config.yaml
head_dim: 128
vocab_size: 8192
norm: "rmsnorm"
positions: "rope"
rope_base: 10000.0
extras: ["capped logits"]
init: "uniform"
grad_clip: 0.5
doc_mask: true
train_tokens: 270600000
dataset: "wikipedia_en"
Each number is 500 + 50 x the weight over its row's rms, rounded and kept within 0 to 999. Layers, rows and columns count from 0. Numbers have three digits each. The size before them is the row's rms in percent of the matrix's.

# layer 6 MLP down (transposed), 704x256, rms 0.0668, rows 348-381, columns 192-255
102:608408325426521572545495501486486543495491511508436518529546602514607508536449444634513540573500516448529451537556529494563442537390498504422426447522544530491495422531498554510540526578467542
099:534482475528520531466481491479504486526474496450539493419456625570506446448489524487513565507560515506450529462504528501446456562565413572482538519509556591541425486508572631527490569554492508
102:472548448522517421610505534536441533518513451581435518531434480442456463435501547620521550480457498485430522482475488450565486566524501401490566517446577500506511414552428482600495483455561496
105:483568537505526490489571495472484531579459466304528602478475552582484599438472377502540496513475556446458448545488500506476569465526499490464585432508542510544545566537438548449414514502442471
103:395591476506499385482488438422495496548518450484535404544492552482491480484624492668485491438462545522577490513577535546441605569466539526515527576521500537543501534443482445468525579502508548
106:546472360558535426408543401475527478501589500549462590529562555475495517477520476663501543538537451427500610522555404561520590546572483458479478513530515505480507557415488574448513476574496472
099:555476383534464486566535478653546458507468517567376598503571429540487475448447567649487550519409507511489546503576475402518573412457536476524492515535455483500549521577440438493437495432477512
094:583510493509402637476468442478551587444540508487566505551415513500488485462477470489439517515470442510441448430520449494558575431486511501473535496424525456467535477508511532481441400446437430
107:510487307489573460509561585476497470479511441530546495500535490503486456590492485539443468515471496448543424500513507532484537404433458523542505411526478575516497400480491394485572382486538473
096:516508446633490480492536566504439476589510474463518461413536486490570517450556491504419502573490574507422554491487483417442532434544417457502524527561626460566498465501528536520540452508572505
101:429553454444554484537459494485515510445388449564482436535527486525480544498561519607582510428473474531567424556473458541439438465533458383469446466565542435460483526586513551457546535403503404
103:487569481522514471494498515516575522454492654506535430628496518500538445530520529510428521564480550512582566557573493439432526538417487480462539476529555465517557441433482499452479521396520465
102:411536545567515492512554505472449508499491499459476475468487490367486503421449477490502410536608483486442593502537512521421483493507478541506604518550491437502570539496428575442510563439454489
096:465529467521570480338506472554395448508550526499485542524485512471442532418559526448472544529486479492432455497472520356460428531479535570469523552482443595362467464477518510520456546473421432
098:596626395575413509550530554479417480483595460523535521503510479540544504440522495494466392545597465536447550560458485584521472470459512446496479392512537513543519550468464502475503549551462499
090:522460471511453588469524452565563517438435481597462517528472494498493496445582518522585494510498423485598505504512483477515573466499485543606508574540494520475532454474445464605419475522411536
096:482574528458471341534586491519542474519576509535474501451450443490514522521484558519467545545483513470540512541511449548430412564475444514490535560476489437451510493411484502595546561413436468
098:511515542604459438551486508470598528485546530532441454521499457474497552604520575431588469410562592501522558411470537562491493591430383543389487516441558470500421473493403539420529477548532513
102:470503497449526459398453458480547538522538459554529647479569447492450529464483450500508489556541520540508540526480419575404470507472635445450536593625465402518436439474579571579446450481459492
105:467526461543492447408542438535552505582459464586495437575503478578486485469572475355505501458446487560558425487585405545569536502560543476501445489461498502489502469548527503587468458543548527
101:530525567496513491473500467526493486583555488562508436556512480435469481522549526510598515490455558521556446520423498404504542531539473467440567444448501443419531507455522506487581468481542357
102:510573484561494497509470544465472570455455426481530480586368438561524496485459540483406541530440493493513536550474569441461486607558392428524546487470444400468457545509519497478469533526543560
094:465441551557576434494477539474515554576521568581533427478472554399527556510541482482512471518510531475487493492500537454502468563477565557423475565419458579411463506528557474445457510506444491
095:495485732493519513506449484540554538521441578542468551541601496526445578509598481308467480520490599507385437590544444499549568444491516431438595583478542519494469544525469487475496570489467509
099:529444434505517538617500480468499623492474489514550494508488453465517429482541465463531468475501524572589451468547543462503529602572381500423516518526535492511533555421499499487518465471424411
096:443473399471498484547506524581515459561451522481485503528423445563467533421505445521512493514512608475522487477485451563503530463506494472489524566577534526541467437492518422573505556511445518
103:446538493469451542572504499489523530514486464482493479506396521534493454513449427573409428478392488528502539488521442424566465485485386507562507498533521485559505508341470545493482524549492553
099:365513496498462453487463470508545467533555461477479515475497460517553492497448589681434490485604441522512554520559540450495502453572552515461521504484432469513438524476544486517582429507555523
098:624449494510521451553472479558374460509487555532496514464504577468454441509519477448524496476516506631475463567471518504463565470484564388480475492477579545574419402493487598571518516477505507
100:498604465582506637526430449460513456506541630533565453614397470569441488490503421432546575539486475493560457554471459567424470491486484553512507549442410442379513537511514458520500519618627500
102:509573443447550526473487390442443554541524497476536490478520595514448566511522439534452516469489541580535444527473469583476472510509443502526399484563626470512565497468490401475514533609527444
103:492505473544522586451535466461400438581549480603544508505474477513507487465581471501462514560453557559533478396442581410537501509443536507512434528514431495491462538373473440600500492419556497
104:517402440531501494472520445487508500420473457443505489538440561368508506621460392496557510492424483521509539491519476487372498567595541391476477551473489515544414539535456425538452410458493510
097:450463532514533506611407436476508461452453489452437484439496565532521459400460434580488498519493444515527489401466566519535555502596591529444514546436464545523427529565487505498515554481507532
# layer 6 MLP gate, 704x256, rms 0.0724, rows 349-381, columns 192-255
104:603571530561491447488384517452510435542474472446479483521421531519453471555558488489576422491501519461513444455478481543456567575486576551495542493494508533494517586504498493502558482543467507
097:544541527555529458515456488427528531528473512444531442454511464528583566463536480479491425433485490578558484528385441526478443537455436523513544510449459481410528537531469484504519546416477448
100:514412588455487507562492559494527491485492572484510417551451487506514523574531484463491507455449503472520598510550470543444536474500529505458556521457424472556568489469512456446436528577531431
104:510503574494506508471475590505506483469418516535489418496557485576525519465463532488467392480520530480440476555525513635515448560469407526461481570535551540475510514534527496651524600492544508
106:507555562415524565492562533540548527471570492512528531508420491520491547589412499493427444491480516519519587550478453523396550429409611673463459419437462501440551486415601529447450467411565501
098:500488565393468469451537490552569558483455409486568479472545506459441629518454568474530477565535508566479516511519423482470532413477581515472495519510516516343522403541546435549445553555482490
092:542531523448492483429555547479515450557434491540477454494618482561454531460526449507522462551520558506513543450504595518523400469422450510505485540550525490460544528519543436504598531427406447
107:476521533459633471470474565386441552430516469513455470476571502477474496552530446451478452480360577560501500511453526568452539434465491472452480449528459425411613504446531518522625551412466521
095:489530553495505497491478452525459462420464530503559551452492509500587470494622457502523504513585565463350459421392538443517489562526543565512480440512462475417482481489537488513450503422511528
095:424520506417568471539466500528570550416517357543570503469433521505442402495442551499565555436529517521447451552530517516528514548540487471482479526438452566555465481431458494456535547407513544
104:466512518526577503619498538458493601485563478587509456528422487471466598463558443471523482541523488539491537505584505401482505452506555533475509532411595409498515550470533447454342479535539472
102:414461547520535483563543527413484550476572583454532536610503493445428543445495514473459461479578485598635473499458456556419546417434509553487499547561439515519529512561525451508461492512517481
094:521518531483551528599428499392521537362567475651456423562512536496487520483490501452514514481469563494489567536499489543497585393432482496488476475418365531527529458456551519552521540533587458
091:424452532547509488491557500429476562514472543498494504557549479537452565560523438478546485507479436520500518482512502512464555415493444480537524408401492507477561493558528495574517453590520435
091:546514548534564472649440508520545507548498501536518491458474507494513573523512526426550507551519446517442545489565476672439521449499420579567509484545457556608554453475517488629522524528446463
104:476485529441536509528409468512482524505456391526524479474522493498487399596544482522473491453505462512474504523498480453590436474533430470355430544449518372539557472517387480527473460540516481
100:507402557523553513504509448474425538551437514582578485500503636457459491486566453407527435533501474380601486502484477531448409496437591524567415378459459525432541475480548550510507538484465522
095:511501545475444546475530482476381496616466489480503478479554518432533570508513487460571496533520452509459414412551506504528509442439451524431553553386549410471565524578549560532483473404524441
102:549519609563552441498475453378497551476543435543494507562473430399546491484456482533615428470601527465527470520478553487562562466536554424475503532522510492502526457491493454548518468418516543
100:545537533470546512498410559510519462462421473540557484491589502422507561531472538509520489348548521491486519449382497556449504504546522483484448544472507544474487397474532512536482454518414442
101:470525556510472485474523601454515489525511516501496436585489542496452565487423544454497566513628525505535418409598492568429532419544531570481492517582448512535523434458458482531494479529520436
093:474437501504558467533418521555555509439525495583566524563514558536453560600503492479474506394453511506556506474547438544487516439518481501496465445496496550449530506517463515499534531554521553
105:447530522427533528493402419515500544503518533516549530521440538473559461570416572494543460479535487455508516496532590494546484452514496527556485532406437502571512398406435514507436492531544457
098:591402566511558505484546526517515477531514459523528492478441465471445525489479528444468510515551451419518467471548545456586585576520479538538501497478426379588499475414551575520479384533528492
097:397475495455405447437429476520484455434559472451569449389535471519502540486470529465520528513517423544496567496495448411526528499571534592486444583479372473539421463464438495497505380585415429
095:511524541535527493535385497533440475640500418534537450505390563543505538459502570503498510457513439514470538426534571534444596460499444473438524571458465447518590558462482535500479452505572439
101:510558513461527476545442516608467506469659530463563529509470519434479502556512624523544510524564507427505596547516519465459576460511527463531456511489491531543497462499480477455423481492566439
098:502507509499429481580411539499457503542469534518387523449471483506562461607388541461527460504499419494547595457539418575506578432504542598507484579549483500545594469527544590532483496470586460
095:461488527547519557572523490428496520482547497468523531455505477541527573519375370451512428491441499466472462499501574503472477466447527528474545536395504526624557424467464520567509517487517561
100:583501522475476529370544559493479476462577466505545552420461484524403453555526660503529554551506544578510503466386555518558408512534516448469493489465525554460468585492588537436498524474514470
101:475495515495547438464561530463483513477425520493553406532457461533497568496535527479501497556538492435509540508493474424465447548523518534535547493482505493601537548493521496577428500562579545
102:445484541506549486528488608483500372479557533558514598489447458543557501384502440494500416469448494500509516584500443577456505506510505477453503492461358569534587503409511444397473505490543458
094:378564525525601473524383487472410484514513428440513393489418474443482510550546421466561487441492407542525517503457500450542524513533635475480502634453521481573443515421460418574482563565554503
# layer 6 MLP up, 704x256, rms 0.0677, rows 349-381, columns 192-255
098:482539512555397475372625523524459521519563474505433480512423395531510474492501461584542576515504490474456515521564504511505462509424403441480476449502452489472435547447557509443547456478436500
100:500475470530567515542503536497606371500617460541525410563415493499511520508547453523478497498478514425554537452529439503500441509495521595514478511534573537440446521558460465471446493533552530
104:468425528487524473476485496478551575489568460533405603536468482515463497495449435486537526456456475499606454565500501459497542616536516516541481542550464525524441450325537431497471503490524521
101:532500553522388549576491471470578493446541499513528505518443487470547513488497513461512400547568465376505393572561505575431517509485502460491497406521519616533469515596545513533539524454510556
111:485530525529452449459501518532494457400530451501460454410482515534483508559410528516453517448404583527512591578505383427416405412534531427512519570519552508499504430568445477601572473561590523
099:487563492522606416459539556618499584542453465527443478442446482424535577507488552483502576491502507535398467504546450440462526512563478488420466457527598511418538531449512522500534524416470543
095:410470516442514530476449473542514469495483471436553507514565531568487539506567438470516414467464522503562563484514582495468462528461469515564479532583489540522445499482353428543545530488485489
103:462533536547606429416487552578470601531455578458489569516606541483601499512442525489472543554491512510490523619538520457518512616544395473542571467529583483469448422612510536530521477505483429
095:527506469459563596392440497455507417558350570532548483541609519553476472528496510437491472516511500467460491431556640438432399488357485519553416472548419472463508506486571498536591485469503451
099:464505519552550487577593535502550489419486482482438486464519580419469529503553529497481562497510501570409493541469471532444483483597566455403515596414541468555543441503550502517509429453517466
106:550573487504588457477549476507557420529549443467484435530482571503513423496386414447558579488468480492534496468585486476540530481518594515483491475530565503605531470524464493450418459453504547
101:540511519502577538428473449483536531404542513466526505449501488426565467521451456491554527436594427463476445502476577483460557483454535559561456413567438521547485530497470440555434526493557415
097:480517456459559547542474456616551468519499451526476485521446590439447545476569498514515476459519515510489536562590520545482456550446618472549534488533478553478541496605542458576466404510458485
097:546540455498419424456600517456404444497571545452530567539500399529592520394516457495544452474506456518447536493456471475516542460537478540493449518404525502381482541490404478533523558562421524
088:484482548435582517502536513531487483546549418496444491563484397501464569477511558382450543388483495517625517545437659543511519360502502442533463476500498491547538484520504574434460524547486488
094:389393463468479602512462543519527622504528535490486460543564644649464521513470461539484466500521517519530542539495490522422512442557473487469472511542554546554496426444508577451521506556474626
102:597528481522547602553456563454483464448546426470403514511450369529493511534498432542424498484442532505538545389501501417556423559552426565467520524514579585555360500487442556502395514521444492
100:475497498489548497468516579542449605575565464459513459495550550461473496448476494530460553617510518458449562560497496582533453471472485450408549564664521501522469475538457388507518518549460415
101:545462536456484428580452533530572469502584510546459492536533453497469472508498549545575515406416507556549459519481415566530466405492485370498480492561569585456493526489411526468423462500461511
101:410480507461427413580456455540518419422560495395451483520534591447437448578501554442475497500461423466536415469470506475586508519650478435560531473413423546496486489447514430594490495495562550
100:380405480460441418547405441537485493550492498457565399489454536623498465511475483498443378523509485389520508481489504522477513439499584504521468421496466515536456544589430484516471534457441543
093:486448514523548553534554465387498626623431580441473537549550403464422491497459531513542496478480531557516476482517540505571511501425451514514496499436523460506462490558461562542430574485525501
117:592475523525436556529507447581523461420420404488456509563445519527507535462558501557473507485487534516526451533478525570530560542575584467455460379509608493488554519489489527497574557491445551
101:459440516538512472575484492508535446434471478406463515490572504449541418558590526519453526496476493573530495475518462457424537480513487485454451466501608492470563593548510474440471492455414526
099:536492524437486504517469511428472486431504452574444528478523563535494453498536603459544463532536465525523516434447543454489532502550483513565432363461473360430486520498490514490521453451512540
099:514527534496435516516470515422494441530510541420450502485543434473485458531459462525437438633552467524473562503487565530482452489511490522549555548419505542585545625513519563524518409479486555
099:529489506489600513525560498524435532530540551499556473462527527590470482487464486482507475461489550386462492480514476556516487453515555485561442561508414494526494603529552484509556443522522535
096:332518483416567484473530559536503466533500503536568545487495586553549574446449535565453490516495512543577525470524529501546489484511479549499428518474456437454527466538502504348512484475465483
099:514476541553482512589458548482499556495488497462558558637562487427445511531572527502525460495505459427563550481530602596511592585536519510485526467548531462439496509560557577373514469481503512
102:490526460551511502485487539474516558532494472549535494554495587517421466569492504475438551526523499431513466505489525376625478456373403537463528425561562463547504530465508490483488511417500508
103:651452466529566530460517478489453504560436437525519481449415470396426560512580532481514521451501462541495510479425493456468518499552495404432448519489438555513525523449509510514514494463456490
103:520519519502571555388564526454502551463570511429529505526434411591463452442527471481511544494484501571575430476474450489444475443480536567494475528494445428428507533528499598464475579448593524
092:442510510529447541429556469463416560431520525546471559460445494551417466464628559467563485483552469563508561504452547548442550441474457617516520534554499548517433499528478466530423501668549523